config.toml
num_hidden_layers = 8
hidden_size = 576
num_attention_heads = 9
num_key_value_heads = 3
head_dim = 64
intermediate_size = 2304
vocab_size = 8192
hidden_act = "swiglu"
norm = "rmsnorm"
norm_place = "pre"
norm_eps = 1e-05
positions = "rope"
rope_theta = 10000.0
rope_fraction = 0.5
qk_norm = false
attn_scale = 0.125
bias = "none"
tie_word_embeddings = false
parallel_block = false
init = "uniform"
init_std_qkv = 0.0182
init_std_o = 0.00455
init_std_up = 0.0182
init_std_down = 0.00227
optimizer = "cautious_adamw"
learning_rate = 0.000513
lr_mult_qkv = 0.4
beta1 = 0.9
beta2 = 0.99
lr_head = 0.00561
max_grad_norm = 1.0
warmup_steps = 453
schedule = "wsd"
decay_fraction = 0.703
decay_shape = "linear"
final_lr_fraction = 0.02
batch_tokens = 131072
max_seq_len = 512
doc_mask = false
train_tokens = 906800000
max_steps = 6919
dataset = "wikipedia_en"
Each number is 500 + 40 x the weight over its row's rms, rounded and kept within 0 to 999. Layers, rows and columns count from 0. Numbers have three digits each. The size before them is the row's rms in percent of the matrix's.

# layer 3 MLP up, 2304x576, rms 0.0209, rows 1295-1343, columns 192-287
099:558518469519503478572516513477512467471459542494444531530468530506534501560455473478485436468499493500500455441405469478523499574542465444478486492526480545451525448492527516472476492417419512522423449573479512432534491472494568438534507479476594459511468530585468458478503513517496443425
096:473553495527521544521492537512522511492575498511467462490470510521477509541492478587471490524527445461484477552464470554490569469541575500503456471541477493547459484526427460491483492531501517451512492537515505487507515471469506497506534475537452494493507565480520490441483532487583530439
095:520532525450563488510474497511498450538515418492489535469485486497432521556460492518499540513427441603511527453445544540585544524501544481458442460552488494560572510517424466463471500481530491534540511467486494531470455505534461547441546432479532503469475563501497477467477529463465434494
098:570465531543529450513472524449513481465528514480495527451512502510452545537599458537465459554560482510426519428477521485420501499488451441470529499493496475538552512499499498483479521479478481460435512573500545616508363549518608506466466512537564556581510524486480499501600539484476428450
098:521517461592500530515478499485612507543462498497442538496433480529434487558485495483522541517525510526526522497480502491471513463480519491519565509458503578508519505446465481524468468481571551507477499511556489481445547463477432513545473463495447496504475527556566415557453474473521509464
100:505459498503489507518537503444502488483477513486495451546563447518466489542432501513510533519437517480569576493474480589444593524448612535549479562505499435459547471558554516574499464460469432509493547478484510547446460617512482510474455470501498493547556504481454580433450508541478461449
101:482498463493515482549453504493577525517469511532503515525501508573525426451497492522504430505524538491485570543515488499501544516492495505507531495527516516499487502450468526457556557604471416481481395476522411502531493548591526591474452505547516476426510522455466491520499538504541527526
098:426517535470490504493472511496485482556468434472494517502458495541535535498450548511497462490481457508489528568541511546425580512509520504504565504570482513469560520490515505521510477508532525462478471452393518498489526480555523428488559528560458455468493489439464511513504534491450496461
098:577571504459530514498550522460430465416507520465464490580522511489498562495547476504477480493563448439510487426503484548458537444468505535421525500575478464467500493462485517561510475391509534498472467551480498443542536482450403485500455493532533471486440477514397555455484484520470505529
097:478485614510500461469510530584460479554503421533524551514526437439507502522534523518525539506566439562526511509541556510421456540503471526529524493477574510551534465537490547549531506504543460468540535477498473545550506471545462523549423488542525491479547461523547539512483474534493484460
097:483519507544479474511500484459537622522567513555527529486580527497439538544489486521494470496499480520496550465512531481526513568486524499542485497496523443555455498458520429494498547450566425518429555552475521423525505425529446483536476493469539453498468569499566481513388570557516496511
102:479514500487470452467430465518470503468492485519485483528457472508484459512506479478427498428487577500470528450500565514478509571475535498446515582540503443457478515549494486509562475486437454522501456545478467432452512484444460514550466491515473543467459578484514538496473503518469444485
097:601628489555511477477504536539496536437503532495504486454492487510403508489550496548463471528566492421533454479547512470525506487471506508487473506472492505498468495416452587526440507394552524497510554521440522468489494473482526523512425459496507481480440500555513581494523394564480504418
102:406460575463503476568374510409468422538533489510445551485454487529473476452558449520453557495527494449540492452473510502479500490479502473551519516494538476573542477427481445499439549535468475515488454576528483497513511489459462484427446487537439478509448505463414513478467520490549487538
097:441434526524497506517522505474518536513437520548454462448521518405477475496477464492531461477486491507489495519522460550454486506486567474525434463448582496526577448549491511490489514532536453414506531489389455496496543538518466580491496477477504494514528511541458479478473529467566496467
101:446469463553487481566524512462534565422517477523481571490537521532500449624539504495494484434520494532498460497523475461485507507522454535492465533481565563493481560516493537511493537510462456502500438527487521531497402460500509451553471487439512488493483530461462472506528543474427509490
095:528475558462500508566571465615482443486503495521488446520491412582539474463476499508531551461481474436448484541468474449506445564524539513444528485510424460523474422560483426543487435473481569489492533573435468475510578480452486498473580538502555479535599520529528546416548476484594519514
091:567506567445527514464457437457520470591446485487450416592542488519536519536431454529500565527487533526530478567553552492484475490438546521561504503548527479454531492516459450500487436494410495522520502492530494492519511557508490515526539430490484538493574491476491452514559570533461516429
099:496553417574534532536461463493450524458490526578501519529492534534517473484491473463498515524435551545488576500557537494496462486502466475531453438460503460509501486452448447484431499474565468490581455510568497547469534508537518550456459490481525523512523476419552489493584502465523500504
101:525579538499559595507472522559520500542490524564432513447554498543546495486508539506479536457524512528521476541454444502560504490482453514467489449514497503584522552544455506475459530531500574470452481407420487508483532460534520581482498501593586486519531479539491463522557486541474439509
101:474598484494496511509454475500490502572508450493516474519430501488411488430537479513506431554524523521569603535553522532529564487474491516495519546456525501471525520540489516525417563521502539541510440484490515420465515524428465576498484464444408565444489484569469453521481447492584477552
103:441490459491561524460560488534549567564561437498540465508505551527495546556473474501496448521493519448512480505517545499485487522499555549430474481502519532498432515527522468423483442440450539552460507576530462553488523539516514521484512466544476527541563545443460437483544529466461539544
099:501411501483468499585476481387537433509523556585494511465450498545501413444394535497521564500463504408466417542497468540490523462460498479534456515539476495493541508511502598514470477555514499511572512524477458476459493492436524428519476537461512521436558467491550508486513540400563514532
106:467476503493457529553511523480474473499510522510483511505501585545474464478480552522519582509479532520526483504507544443527541453488452477585447498487455478501474515508512478507433552518552432503505570486535528539416563534534582502483453526439484478530537484473477474501514486459460507523
103:479480513542543498503495482482479566488467513495520513482546508476523542518479509412515508488449504504476496516480477457482539525485558520486535474482482525467501508486473470529430526506497506470507458537467541541454544490553451518503440404448557513573462467451410535435502500499496469491
100:578471483514502482544491529481408444487500473535504427469513491448455564451527502516493587464545478494475505511552518563419552474465512596536504537501505488430542582540450480479524432540529573478462410529510552418498491470528474491531448531550490490458550418469521535499478515550507449416
098:502578441469509457548448503520525490490500445460465470506418557563595458578493532516564542404572496618501488493468566482571512527453508564513518537408608454515543483463473466458573504496506475547455462484507507506422496503512545462567534468540545492537473494509428463504494525446504481537
097:518511504476478439509494494506570477514460485530450575497437623482472502507534546470542566464519506474491502552529546432555517380521480465566427525463510505570548536479481544503469480539436495497462522492519485487528534509510522565461467512515472521552476569564561471554500508514520502541
109:518486452479466564539513529490500519489511450573511471480490539499469475546481504551516471538390474542586494515439475452509509497509559542476537469497465467500551530469468508461523513422496485489479557574532579579518528479505478484511474476578548494455569461521485507499473530464553532549
099:520487482528509502521472508480400462490459490540554576492485483485569510526467478492466537524508525442484431419442486506467514586509471480551410505510458536448549520477508521514546476533440446462573497479479501484518542501482514473474484472526554505574437509508499483524467487496494487533
092:591522430539518504486519530482462535443538560540537522484507523508479486518491473525455449518477472433519495423520515544484495559566460501510475489508473497526458412543489433534494525474519542522509441404443508467468466420497507471535452494455502551537528503517459502534474521528493488497
101:533519486401432458546534503482510515488414493444536491494494454499471494541535471452472512538458467492557479509538508505513471484558490506447523481457460483513481491509464522394416511486498502534495456468461483436554482439537477512457557425450487511440461435455406490565481529455499557530
104:504440506495528617489462499447501508468476499529431553558470468469501566512532509539489486531489499505554443401514462492474528536475449521528527499506468532460459427516598450506562490483498458564472529489488504538462512482459528483559470516534557500410479474444567516505531515532519558536
105:547447488473491547540496479516510486598574461465496454464472487531569470455473480464491479527459481473519496520521501489469475484489442511554535515456482447451421484507492560575509496555455470558476458477426515508500520536491485570510533583529499514545614496554468479566501499494501462515
099:501525455462482509505515434542547525551486468487493491482483462499515605495473483466499504520471522566480503517468479491520519557561533429513457515521530464449481591482538499493508532461462451500485569514525512580490503560548480511425421479498493550494540483527531471538511516519527498575
097:445452478497520503535514548452458485459497463533518542525522419447450556519550547472516465502544504509504505550517497538423508517541418507520515528427513534501443585496543499530510465518507593556504489437478457486533481526500543442498488584500565441508469528597472531464501484532528506532
097:523461571489462507583519546471581512516551467501541442484427485471541481482428483489449524523552533413538456538530436550513448497515506486639500513513474445528463536409512493499468438518530486500481496493545476534520552462465485480472449505494414544554475438485482496569459460421477538509
104:510504434531480515484479519504475548469513526520481476519520395463450451467439480476523437549455476451506480460511505503546527391503508436479512480534516503493468531463577569491523471487421522481455459495429528480518574503575508490409450518411481473479479522514406485527484445530537531514
095:467447449514521497554491509552517489467491461549538426495415506534568506432452525509539531497482520424463516571565552509515588533544495560487443463518502484533524498496500468460531478585463475500492465451530482500530564490509473535511461527447534536529512544559466527442516448487484517494
102:438523489589515526501630509478502475489461577485506550470512496542461442472466521605517521572550480472516433478528472503570573511507467500556565489511505585533538469509613449467456504597396513455496458503465510464591506480522486456482528482489456471378440502514523483577488545523521529470
101:547471480429538416559542502546466549451490442466531459546466457463534565484486473529526461528487450476477548571463462453543442497536501455449494499500529480550547521510444469470543485448536540567515542534547524537481457541571513588511534543528477546499529468557530539465489526516493521442
100:553475463489541478539482557483559439532547516582483456492486566502525501559483457523479465511534515473538480527512519497528471500483459530469480471480462506521482438531539563603449476507564519434497473451530546487499416461506561516524457506468426507478492495501484432455477434513476552480
100:518523430547488461602451482449500478528546540445515580507493520565569541538489528485493584462443482514486497495468485430535439471536459456492568483489517467496557480467449566438545463454506558458522471551502510511459511537465419466495489553483502460488570521499457532600548517444497445519
102:499476520500570523452529552528440501522488486436492512505519485538441535511542492515484481529463493554408566486456474456489461465587444503500490470559505480451511456508449515468546543502561520563504502560549517548524447522485507481422573532455505497485543540443477425433490441508439463492
102:518529549497580534524507518433548527573561459475466485545487548464506487510497458462438486429513501429552523520551512454487577544495457458538446496568490525490512557459539463493529535534444470552517503442524571531494527514499508532527553485596569546524450465469493458485434540522411489467
102:488483488443531459536508489553486571533604436494489494574460451567505464504509515540499480471488521473563522585386524524516463485506487533502552544550532456425496486616557606529527460574505579472501534457518513542452455518525439552515509419541488447527592528461523535490473512444484464505
097:499499524478452513538495485476499523474507487509552520510486570496451573581459468519452502471526485537466404480533498479499484497523547414457454553481536593561498512429573489599501541520447546501497496562468498507478468513538512507488503602557540558553463497554443490591425537413416524473
096:543518506487520402530418482515488422508508496491529477484511409518504545535488501485515469518496482565482475487492566530451455627446477480486554504477495538558483487459490484555540498472488461514503440455509490425422509494534464491536510487578483509551516558559471503473537508550498481495
105:518464524474532471473482489496484461522465502451587535516503490498540459438541512464494497513478526578476477527464471497482537443551452492516509492491384555538535467514567508491524446493511577433552453472524446434487455486443485511437537473521501547498499487499435465542510560468481492514
# layer 3 MLP down (transposed), 2304x576, rms 0.0196, rows 1295-1342, columns 192-287
100:551487562492546525508517509527504554475476515495500468463592469459470447540469528512487499475547451452500538614551467521549483494543531534498477553449532393498446473547513471517476510471497548558535507465509426561465516477485480529468521483459466536542533625507480547468530499624515504582
094:461509466538438529480477547454507544507566484560471473525480621473485562499504498586487563438511524550499514443476500504560513512497518535577506562484464466454568463436503512526539540538477525468532516423517501432504465513440478517579562526452449485558522463482535495501522515471575558454
097:477493482574465495568474568506508518519518539464564485501470498444549500496493484531452501517554475486541452568520470533425525512503476537516550514399523507437510479472455569536555436474474532422528565570505463557524495450530551519554486548448482473520538440568520515518497442453555491420
099:456501518512522471475503488482489461479541403585522454570488567559512524484453549453522471551536523402526521416517479530481498530490543508532511516523516480492482515559508521503545532502482462486510515469532502513554517487474469476392481540512497543423457483489572413527455509433550472542
098:478479503362473488491516479491490496443454501455500503493518543539526449474552535565469576540506440553491449465550493537510527583493454498466475519485500464492451492587420556469478516455463419496534506516499510533514532520550558423525504513519504498495517500512441517439448528512530517479
101:453458446510439531580495491467420497442525484481540466483489474554423426460497529470507505506531496535455511474464434446535534446502518504535473543543510484526515485488492512480508552512446506538575446460546568551526473444523549473564499522516515497534545439445512509467520473536492515501
101:547536472510539530509483484465490450503532503501512507511508469508557473530457440509481453550516526425537567454560532465486541540472501565485470525457494544475513545438513457491451561484504429557509428497437455461547481556543517493574478524479544568444531514436507475511501583519560482457
100:491489494495508562492466483468481570531573478497489540444498452430563460489529533527501563490508457507521455466479531481461517525468491397444558471484476479480497500535530519427556469478573525529528537467548498516460460481496514544432519493493480487456525533465511508556430464493494534528
101:505542469514450525454459466542465524507451463456508480480516491533468461538517511524495518470458515495441461489483528482473516529522597454516595464474575439500534478609476450527595484471506474515537483568515438526501516486523517473563568506454518503488538496571505528512443482431556530472
099:518552456487423523527494457450498475453480463488465535461494544517490415587516476401465498511424512505438505509520551544513480540499507444519565451538460488492542557460456508531450468499548502479417493522507537457523574545474496388452461526415518496487480445507536532536514504484541492502
098:544480498504482482503536493563499513464514518494444469473500461493435492495503524544543451402471502543518506502508527473470521504528496491496515494525555495490438533477519499549470473472462561544540516502531524589550525463506540517461463472472478495489449536496553508482439420513476513507
098:547453448491431488553479530552491518492505447488425434526506458546501449466513538470491581522568469482439525509521493512529499503505496459533549580463511496444473496478481537548453471577496538492438507560518494500464547480505500580479466532504472495536594466463493595474408498471439475490
101:525544474532551526461525458517447544573509435449515530511508541483478484508531492437483508511492462455508540469519435449566431542442524574484500476537478489531521533477520488495559499464490501543522568476585480560573461532477602513516536430438524545498472483385491493523486415450529497547
103:475448492495477502521445454549482526500457504549502557474607472495475491496511498443517575503536506508594484507484565577498568563529549446503496525481509517481494542432539482485472529583548483534476455525464560518588531484500481534519458454459520435471487518458569530496476472483468480618
098:503451581606458504554523442547487518474520553544579471494518490516487494492435522566495494521498626521473480496518459532470472520557472493472527502535531516440482535474486485525477511514413538469461536396499507513383494530479444505465512490530477555525450467439589516462528516436522547488
100:506473510560515514521455434460506563499512478547422586441456520441484435541547548480459511476520482476514420497475524485455469527570494495545543491546523523479526545485445539501527499493486562497475509592395525446544565435543479412549499496525437518530488451492553478461537446534536462486
098:501547473539481439505441495477512499512475513446570555466496486481443465516478480485449510506526636555499492504496475550481444545607500504518513540463612529480501437495495508423417487475479501468558463419535468469630459539445525520513512408630431477442512476524560514471483471530493440483
094:516509473509520386453483560497491469450510476478498541572500471444508497563515540485453567453484488528472519497514543478527422581529470482453386553531502449511546543480441514432520452475550483490525463488482525470529534483451541494483503529486527543484438556410538457513530483494539511482
101:530543531539564448557400466479499548421492519527533547467459487505491542463451486451499497438557512570526429496550489505503551534546493515494462478528477519482553485451468520551513498479517554520565544522463483579395521560506559585530469505502535522518587418544530558472486469487538513520
099:540463491499526489601465539601577445515486484524443491472590506499552452492482607498548446499450449515506464495479519471489455502443514453511605460469465508508531467532448494558504528547434494490470512417480488492529474499519549513495492421548511514474483502500442495577551533543533502468
100:567548496527468508492490534591602474497501444488543536511501457548552507417430521519477430495390450509545510546505522537427481530438485554557459514487508480449497450578455554554472568478456501454559540506458528522464568510515510459452512460505530482464473456543470460521522439449455520497
103:482441458520448458474563533535506555507511455536508457493487481560484567551496483541487470508479609530500437524580506527530491518479527566522500504562453495592472493512508473512433449471466537475488492490404482551518500500486521543496501490536496496477525551500490468515566519539482482479
100:511453510504486493495471579541446465443485471529536455455486465503549506492542478473520470490476380492495543564484450452456537439438497456497538459551491502505561571470489427522518487481473490424464456565499583495496513503502495514573510478475521534493488513511523467519551546434457482458
106:436500522516438444522514553457492416504488471550461522490490641489565452538550461501569492523524384496465542529503560519473514500435452504458443481521502531547462460575545565504537541543515412478555451494488417487534518482457453475499547518515516484561451506477517490405505535470596524478
102:499518524518511487483382412442445482472519436487504476521487517551525468500550457548494544526444522525510467524513521456519536451537464552508519553512484482477494507527431479504527513462530483479502443542478438561463494541520499511519543508499526515501525483457434520543527464429492479515
102:455526497537559487524452506438483508494545437485547589540516502493526456507450503496451489477504479434467502510471455452461467539546492508481497449446478465608533493500485543420475460517511451546515431561514523525511444486441501511516518493513531515450538546423559445481513508481498533558
092:494469411470471484528515552498564505393487484481502515478445544448524532538472497524553519488510387502482493463482528499490555434480500534424441465434490453463486462571530492515487472491501502512578500399471484561520439467522556518555474444503516548431559519512478497462558524565463518479
098:401482524417509520489488555543457451499481531559429534528514515493482418476466500431482549526577516398440461519509580568522501431411469559454461565391505476488412530493454521475520505515505483576492518543565427498503487528523468499516543523469506444466516554512448469479569518508474478515
102:586561558500497428448554490448533507520502546444509507479546567487478475501466543454489494530511486561485503512506477451506469465456565459468516467518542487490511514482520475536478491570523461505550498499527490537483540481484540533518518478416552545546541562531594442581500462561389496474
097:529512468522412525492442537436497515494499508442511528503467483564421485515541427538503493567423585560549494505561492516537520445549554558447551508515490564534469430519463486488432561452509513449394525493438484528444467452504500521483511523477460507434490496487518482526489493512529534463
090:516501492469538526538508503473483533473519473498496511463511584475545529450518478496504508433512448528520541455442528458498541528525487463521427475500484494459499459513501508537557479510518540500452518451501528499512548537534523450526497569468534487502573511458492487472481458455461581594
096:557501479487468502499476479401487510532524484476481452489512516446434417535491405481508457434526372487546501524441473505505445563417522523514499491439509492508464523511486514512498510585437519540448504491612465529475522490526478524471551454479463448548539459441531441488462553481543540494
105:521455510470530504519468503427482532486480573529481477494524550475442520496449459527467474517521498512500521524479471480539555463561518453506475497533471482459523477476438459506546633550541508416522554500457435480475425483455503510517472511477515572536459559535469502527496534469492436591
104:505446441566554533508559540486496553530512536405484496514521497481583467515448511524493488495518518467479550512525550547523473421508494465509522523437528532506469557448515476497516545477546473472482485496476524470396474534543562484546430558540595503552498482526560482506610461499523453500
101:581594478430529459497524572584498427556449445546462575491500517444487460586509396476480524544592511568507451453500516561477503465453424384477515513504467508569455447486550514508438475518501560461591426439476457510527515555518464498520480560536499496463576527536441476541546526477468491508
100:499460454450482540526404659562524492488520489539453505527494482441517493493538426450452511422482433563485479469492527469461492491524507513531533538474496523572526511484552474518473507556513520564481539448462489557550454437530533484511448441552392495484416542499462496535465496545459601498
098:413486509567486522538545444504496537526545536467485483440465511546516502468520537484491492487545465405471473495482502538565512580505510531529479523548505451553409545469460486566451468456444474528510452559458471466478501517541554518547460478502459489453494434563531565530519508522557435453
099:555463575554516498506463572492498517477485463502475449466529508439492502515527547452609467490485459443497511486441497506461518454447504545431507441447521467519505444563554514536557510508533543462517453486549518505463492469456540535482477401513491486475520532562532482467576455502471510513
096:475583475495481504474475446500563474509527462554589469527485572499439467514501504485573506519502481535479460544412497478473530546468465542551506510545553459507496469493580551544478500508444518468516473507541564437522498437488462475440500534485536512526452457455487563541437470456562478530
103:574467577473465522497505475454512531486488510395509500516477490496470501511529492559542559514587488509575544484504515459488502503455510435475525457517457446490485473542510456436495525441590529517498454454511479538506389492497519522509523581568483465528460452518457556541510441559491483479
100:401498442499481422570522546496538478469510502501517528528521471511507495515491555545506462450503526498477520428438565455481564481522508536590532505468469526541424510526498507531552459535474380563484470456512457504525507475490530504504530509493487524435463504482560473499510519479487495420
101:541534476501525490438440529549513481620514508430509501528499545563459451524469532522463542478529472448644539513542465523532578510475505475505494540525544494538487460492541513509500424513513486506507475478495529498581479523428467525496426511472472482509492476494455473493497486475473496591
102:481469514571505501546491500525503445544440511488520539455479418590592536546439481491560570498544455489480506464532566525472426496457438474476530481535492477550524488451485561518481529555492581564459451485481471448540471480427437458510495492467463448506478493534524474561552530473477463562
105:534474453505579460481439451553479470505486442458539467478524480458479495504516564505530512470458494582493423469428487563504498405529457518484487531507509540474545390437532511540525534547501507511504498550509451491460533455505514456434423532475481494490444467419517466508435469516568445553
102:461497494510521503553544590539516488441549512505550553501488531400476440462514535520536499485454478569423526440502526475550524462485479504455532516519516473539519584540513432466523482517575457505506556515494519480492514436540455547473544492506461454451482535461565557541452440555465477572
102:466480504512520518483557500458588492518450556527527477446513465498472420543446478512531503477467586537536511534484519451444477482511541454515476463553537498532549517524506518436508477474525492532517481561493468510558506550539528442494511515490516494555472471457487525563432488492545539510
100:498445451424622509513475438544466495473471527472511528445472562484464535513450558529494502515451466491597548479427534505559505475501468527521516449472574491399418540549421588536557486485533441453569517475526392444515496423513479483497523510422566532498447509499445510491511525540458493531
094:525452531581574543488566469415442498564458475437468533477582480522476504514462486575550508534424393439427450609543535535512534504532497483473495442468530505476492529491536486519465572453504513501431515468558545530465462492496554526489503534535561515503520535475544505462508454484587543517
# layer 3 MLP gate, 2304x576, rms 0.0221, rows 1296-1343, columns 192-287
092:453486580571512482544495478429518481568493520482543496521472439525501485529556505469530513477538454553480497463520497463519482530484522502507495498517504464550529559471518562451479509509447507492451497499519457474495392499494610503465533542518536466520483499484455514422492455498507523494
097:451529492519487507570462520538434483458494479473434471535469487527506499491456459494492459430562494459560495611543447508504534499500537483534511481484501410515492519522509519555517480502475509494501528515484485553542558497494508534467540526469491548517582564461477478493487500470517459517
099:453485431564536445438495535476415512404508449486523570448483459501436466503614561462554499504491464522509586457436507553457501442512455469489488480471504506597553520538492542477548492559511492494477502464564405534477463515554459418556530534428472490457360461437477508488486463448463438584
097:507576511489498455530429493459522418422418518510471473456486533510514482530495547469491497470502493574499524459498467496517517519452438464472549481579494543487525543513508467529506580516458485423505534460490498438474441428473571486490514534548515480532441470465489492481517469544479511515
106:483517551530534477571517547568527530460500457540446500484514519428510612503487514510532489481469428459499487476461460526487553492427527530501539495527535471483506542493455523551595506479504506528493529449491514419579394535477451513472514504436544469533544520508525522424535505498484480466
103:539474514436500434552517518531498510471479479529510440502523551493511481442487507500458470514493496512403428516440514519463510511498501417508487454490463519485495540510506495552564469481511551462502497494479557469532451496587489546450512496480523466472551532491537493509509507538461495473
096:493508601476538468581474519502526537449542510548510519469492446493458449507487467472451414494445485507480543539458460515532445462495484428457541440484534445493502485439518550549531462456523561507484497580509502516498469560468536468499461484506552448469597482557465484530522448438529534479
103:519492543456493432494536531528412530461468533499576569488574523469595445450537499492525508473471457540514489454504565430500504504561553512510467522473540472464516542413343490510481552467490444485485558527493516518541501524533478490528504517458561470493501508567539474548469472436561555474
097:562507451498539428534531506500509536613531520491482470519472494521535385413630509463488521519489492488535468504465487530531475507502479483513547449444514454446517521501515510473466461495557543496479483480475488467528482556564482473467590466531574482506522516508540476494550484504455507494
098:465551522520541544553461498573468416447524509492411514535476447494533479493519555525533446483480469515460498537437490489545501485529521515461515510445480530495431524478491604510521448594532551538513551566605507470507561575521510531503528505516462490489531520544492509540550546496535523448
096:450492490494513431472536510425512474496528496535525516491467550471474521514493485485482418572503513536482458453508476467578490526438495470440557494562478470510510511527482471462557499473490473451434472469530556528526494477485401483433513551474554494466400499541512382540473522496477499486
101:510477503583482558594507517475460512533573489439505513541563512550520478467527537534519453541518453537538518477505455516544477488472506551514517500467429520497576451516506515512510477439493480553444538516552481562522473551523478500578541422489526428552447504431548488517494382531467535471
103:467544510579525497489506535521536495494608545474476442543505466498508564556493500524482533549526446500469460465548508512472502444471491515509519497496449469500525491458474503500529494460452555471527488500548563435586483544540406519450448470570516537551523479489548507489526461470568462502
099:496431517473459487543453493560515521514503466470536478516502504539489535422563471470427512475487500441475464527510509467462479523482490530470459536528582517506470517464513490458487500553513472563523453503498486424491498530485497420437483473551535517544428495529509469517483524507467524506
098:492579486500476445431459533491524485490495501561447488525499507415528514427507442497470495503535440479489542549443498528518466514491479521519480443487448442488481489484534541545551453529560560536486436519516502475508536430500584563505601452506544482510515423549492488529445472584566513491
096:468498488488500478483524502502474479457554496479514428451474460523447559519538522473452486473500458533539545540490623590431464422528467545529550504513538513515530517623511511542444532480488524462514485530445475490514462537424475483487499557458477502559550467509503501502531489490553451602
092:550489515455495438474469529502540421538487523481506432456486491474512528463477451497477609512447461472478517548485525467421444498506501592466498508510549498557452509524432517441577512578537497543485488437549546469480572526517526556472541512458498464459516454507453547575500529526500502514
101:563509548498427493518557532526545532462450535423499453541560517506530481522447582496487405483491507463466537474399474437451439483501555499512546493469471494527470467503515462545516497530500507480546496462529445517525494498552443452529545501572569501466536502495534553566514474570534542559
099:472519568495484523601542552485525484526421557541519523471495492454407462398465483544449448506520523458513415449427442483506365525509506498501513512508470478453542443392443410474467535502534461437476459494548500491542514510435436490510482530455497466510514535508457508495541500516529501526
099:492443544537568487521444547453482532506444476519532541507521563464524511513446469545552479444550499536445475540480543549561511518551519460499544485492490460464539576408526503537488485523487543472522478406462493431539488464494461537559503516472489429500480465592531500543474468564510532537
101:562530573574512529502504529493506489529512449510442543550487543563440451574539488461614530544465439476503538521479479443442539525546501503461448469517449516498488564521406546504473475439495574493462539525492553541513460534595468442467535532662471525539529451452589513561514520506473489494
100:563499524543555531478477526546448587443506462437428470493514551479504513503478506541454517478558458484547464522568402557513460475500504495440501514527481528507489481548486517508494538426459495532446480443511550463465454540496455513430479439560516504473443446520438535445506520472417446495
104:491502457520494429526478511477511538511478495532521520482474504422498578516557514515549516512468472514479553485528487525478445507468425481502479451395505502580508503472471513421479450607502504503469445447498519468515467489497464478451486531505464494605454483517500577519548446549536477411
101:466467530548521483514446538517561461436515518486485509465539455500498536517478557493493530548515442437440533558497489516470517476466481447556492507542444498501424539508462525545462455534472488463501571575491489559497500510457526439399506514529522519563540521530446529524559520502589425496
097:500457483452469495527547502457539477509538507516519520506507464458497498496513514461452467488512471515486458442525563535464484554468436484501476477572527560580399489520564516527471516574552484461503483440486482419514450525497501541478594428538465511497425481429455493481494559513525506514
090:518458529532514486468494473465486504579494504474490496508511463551487437489519500526437515482489533500514499492499513514485429635485532453559537540598556484556557521469474573492452498544478519455441440543534509474552544507445441465477545545491479496536503518529460520541464457481504563515
094:494478466476608519500513509519521427557553434502544467539460468513431589549511492457503516528487547501432439506500527531503602502511441488495491467550480488484510557480534482509490456458529455469532479507533544565490398555498551483411497450459494508486515481513562500532498440497473500497
099:582528570478484443515526540511506539516554536456540495491484595531482490504510497438501481510528489542460539518508511511535400437531507471416513475519539505471535510510540472529514493505532472496548518510436482483519514491516558522547473484372571459582476482551520474584507499496432503443
097:539529590507544519493559504516582542459423490483398506499490510451515501538556521514522491483553527527533535534540460508506552507425472520569469544532486449491515509542505527479528567558513387529492562601532507484538516567429492534486510474507452457438508460535572448574487504504562460452
098:453484496525507456474554500497540475492527461447439478480521407511525495484492496495511491493472435463481507438544522573414443522473519494548565468547586465493584510464492497512453461453539492389397536506514529497534474465426477468486529450506518462500544461522532499482556515477554524465
101:445515566457441443566486451499525539614526432482504490534471511503515400546463523487510470542556510464522483569501479615511482530494477468497559519495524508478544513527433486499526421533493472490573529528595495534518526541557502507505555526445502530498579511462538461515509427519540503557
101:530537521483509458570477497470522497438439519534496478510471494443557487503462507496451505523529452546493457566444515529528553479487493502461444451500482459511426510484506574514506581481503440481498496445493452471497424423539510555531563512438498498523474534509471541511517519497449554482
105:458483470419460503561502515521484445488445480471536569473544438513477517476582500459546569497404461504486526488486462515468544455500494466532519483518526486481549464508508540462503543511525532522486419537506576454526544427467497500461604481522465530511483502484502571562454538501527450464
102:435484495528516469527512525519568539473477541519462476470471522503479477478492492457556436507481390549447537485541509488430588508458489482536418494576558509501525553476465451441535433486527481491409525562426552477549509506486481491502473538492467457500502519481517546503468508481532515480
100:469521492459468468599515522539487456441536468502505470476579479496532449500471526487567453464483479455460555477442527532469493493452543521518475462582458518479558542509540497542419535470461497523534544456516504516538495488537478427506473487531478433577481510462491452549475452536434501465
093:508455463486543497524529529483492443450556500443440531450550493484462615551550437495519611512561477448462497519572472506523504546431454521506558478541535394467473561529508517560497535473455545512422454483485556502516502476517458521516465504510509480460492483534514651486542488497584459470
098:562527581499430535525498494588529481512525492482506528497511586435528494529520543572567453459470500512513541524503529502472467459493561508510464477495520485573489497515442529564561481437508517494499546546533491506487544580464448526480516492548497505443580485566542471488565487546499475469
096:528566499497463521481516496485468456436511539505476521509496519526471565465497519523479538556519452460553398522489530441556460550517541473569459481470542512522575545474576586472418511569484539499400451459441493478568545479434498476500487482566480504563513531469495446523509413560561431525
103:415544463562491495495551489448470465472512506504520513500489510520428498486517488466467495580545476438475493451443476487496522499473441528535507440483535469535529542511472512448537474519542429567499472471448531582566459524488442499465476495454523504558524532466560520504455436455515445516
108:521514548465440435495517543494537504429521486482528529465478490472548428540522450435545497522517499492534505509501498482442477454457579564554531455505438488560472511542468490519546475505482507552522530514459457539511461526491445483472565504511477509450461481484510487521443420477499570427
099:547540455483520540552551522579534439533513490472493451546536471497473483488488491565492540544534448516549525564469432526524544448493454482523504477554486528477416525483499499503503502533495519538515540490509476519519508542511487556474489524541493488478480495504472517534507549496531493488
097:514443498478557474558467536595464499459530551491505448489485566486475494532423513488500508527522476465472494566545474523521521456537489500463503510533497534544510442523559507484515491430458487453548506420456552472492496548537435474490473526531570464497521480470530483513553483517495551552
106:449521507448483480495484497539525495499478504538502500544477521511508494489529550565566492469439477501449402541425439533522462503489440495497508458546555564483454509531523522481495559530569507551500474476519457544535467519565522481478470476498484533455484521471489391501541448424505477557
101:441538515451506508395509544422470507494441562537504523441538559431463509471512489531570511543550494539531461518490495492539533415430504491510573505415521435485544515513487500574509406474553475496448521501461480517488474427482496523455517509526515474468513513548543438551485478549470552524
100:467432528515506489578481478517494441482520476429561439560540425535551531481565518507449446481512469507385460452546572484493489566518525523422520518479420538490487544435557510438538555445464531529466464439502493489512497492442582508456538507492446509467547520505512536462555513579495512516
096:538484507555504559478578502468511458522512488499434476564567488486610558510547559548472544536505455569498548508565480483530457472496489554520568524459549446461489569539489507409453462534525479496520525510497496517522438567438487465473494506535487549459467440518489461479481539505450509509
095:521529471448453522495538439541468548436502446522477465441439508425498463457551512560468467513521483540509520473399519485561434522469507506578499535529510527448463525504541525496513523493498470470482479506497459488443447515498465503463562500498498522509420561565452471442436537433561455421
106:544453467504490467525498445535518479496486550485472499530503446466414499497522465506457504600472514507434550434520492493542412527499456552487519460538574560489493530373561518482507492495474497521513427588521559484498455503471443520446546527486521471581517478460474502633468485500578456477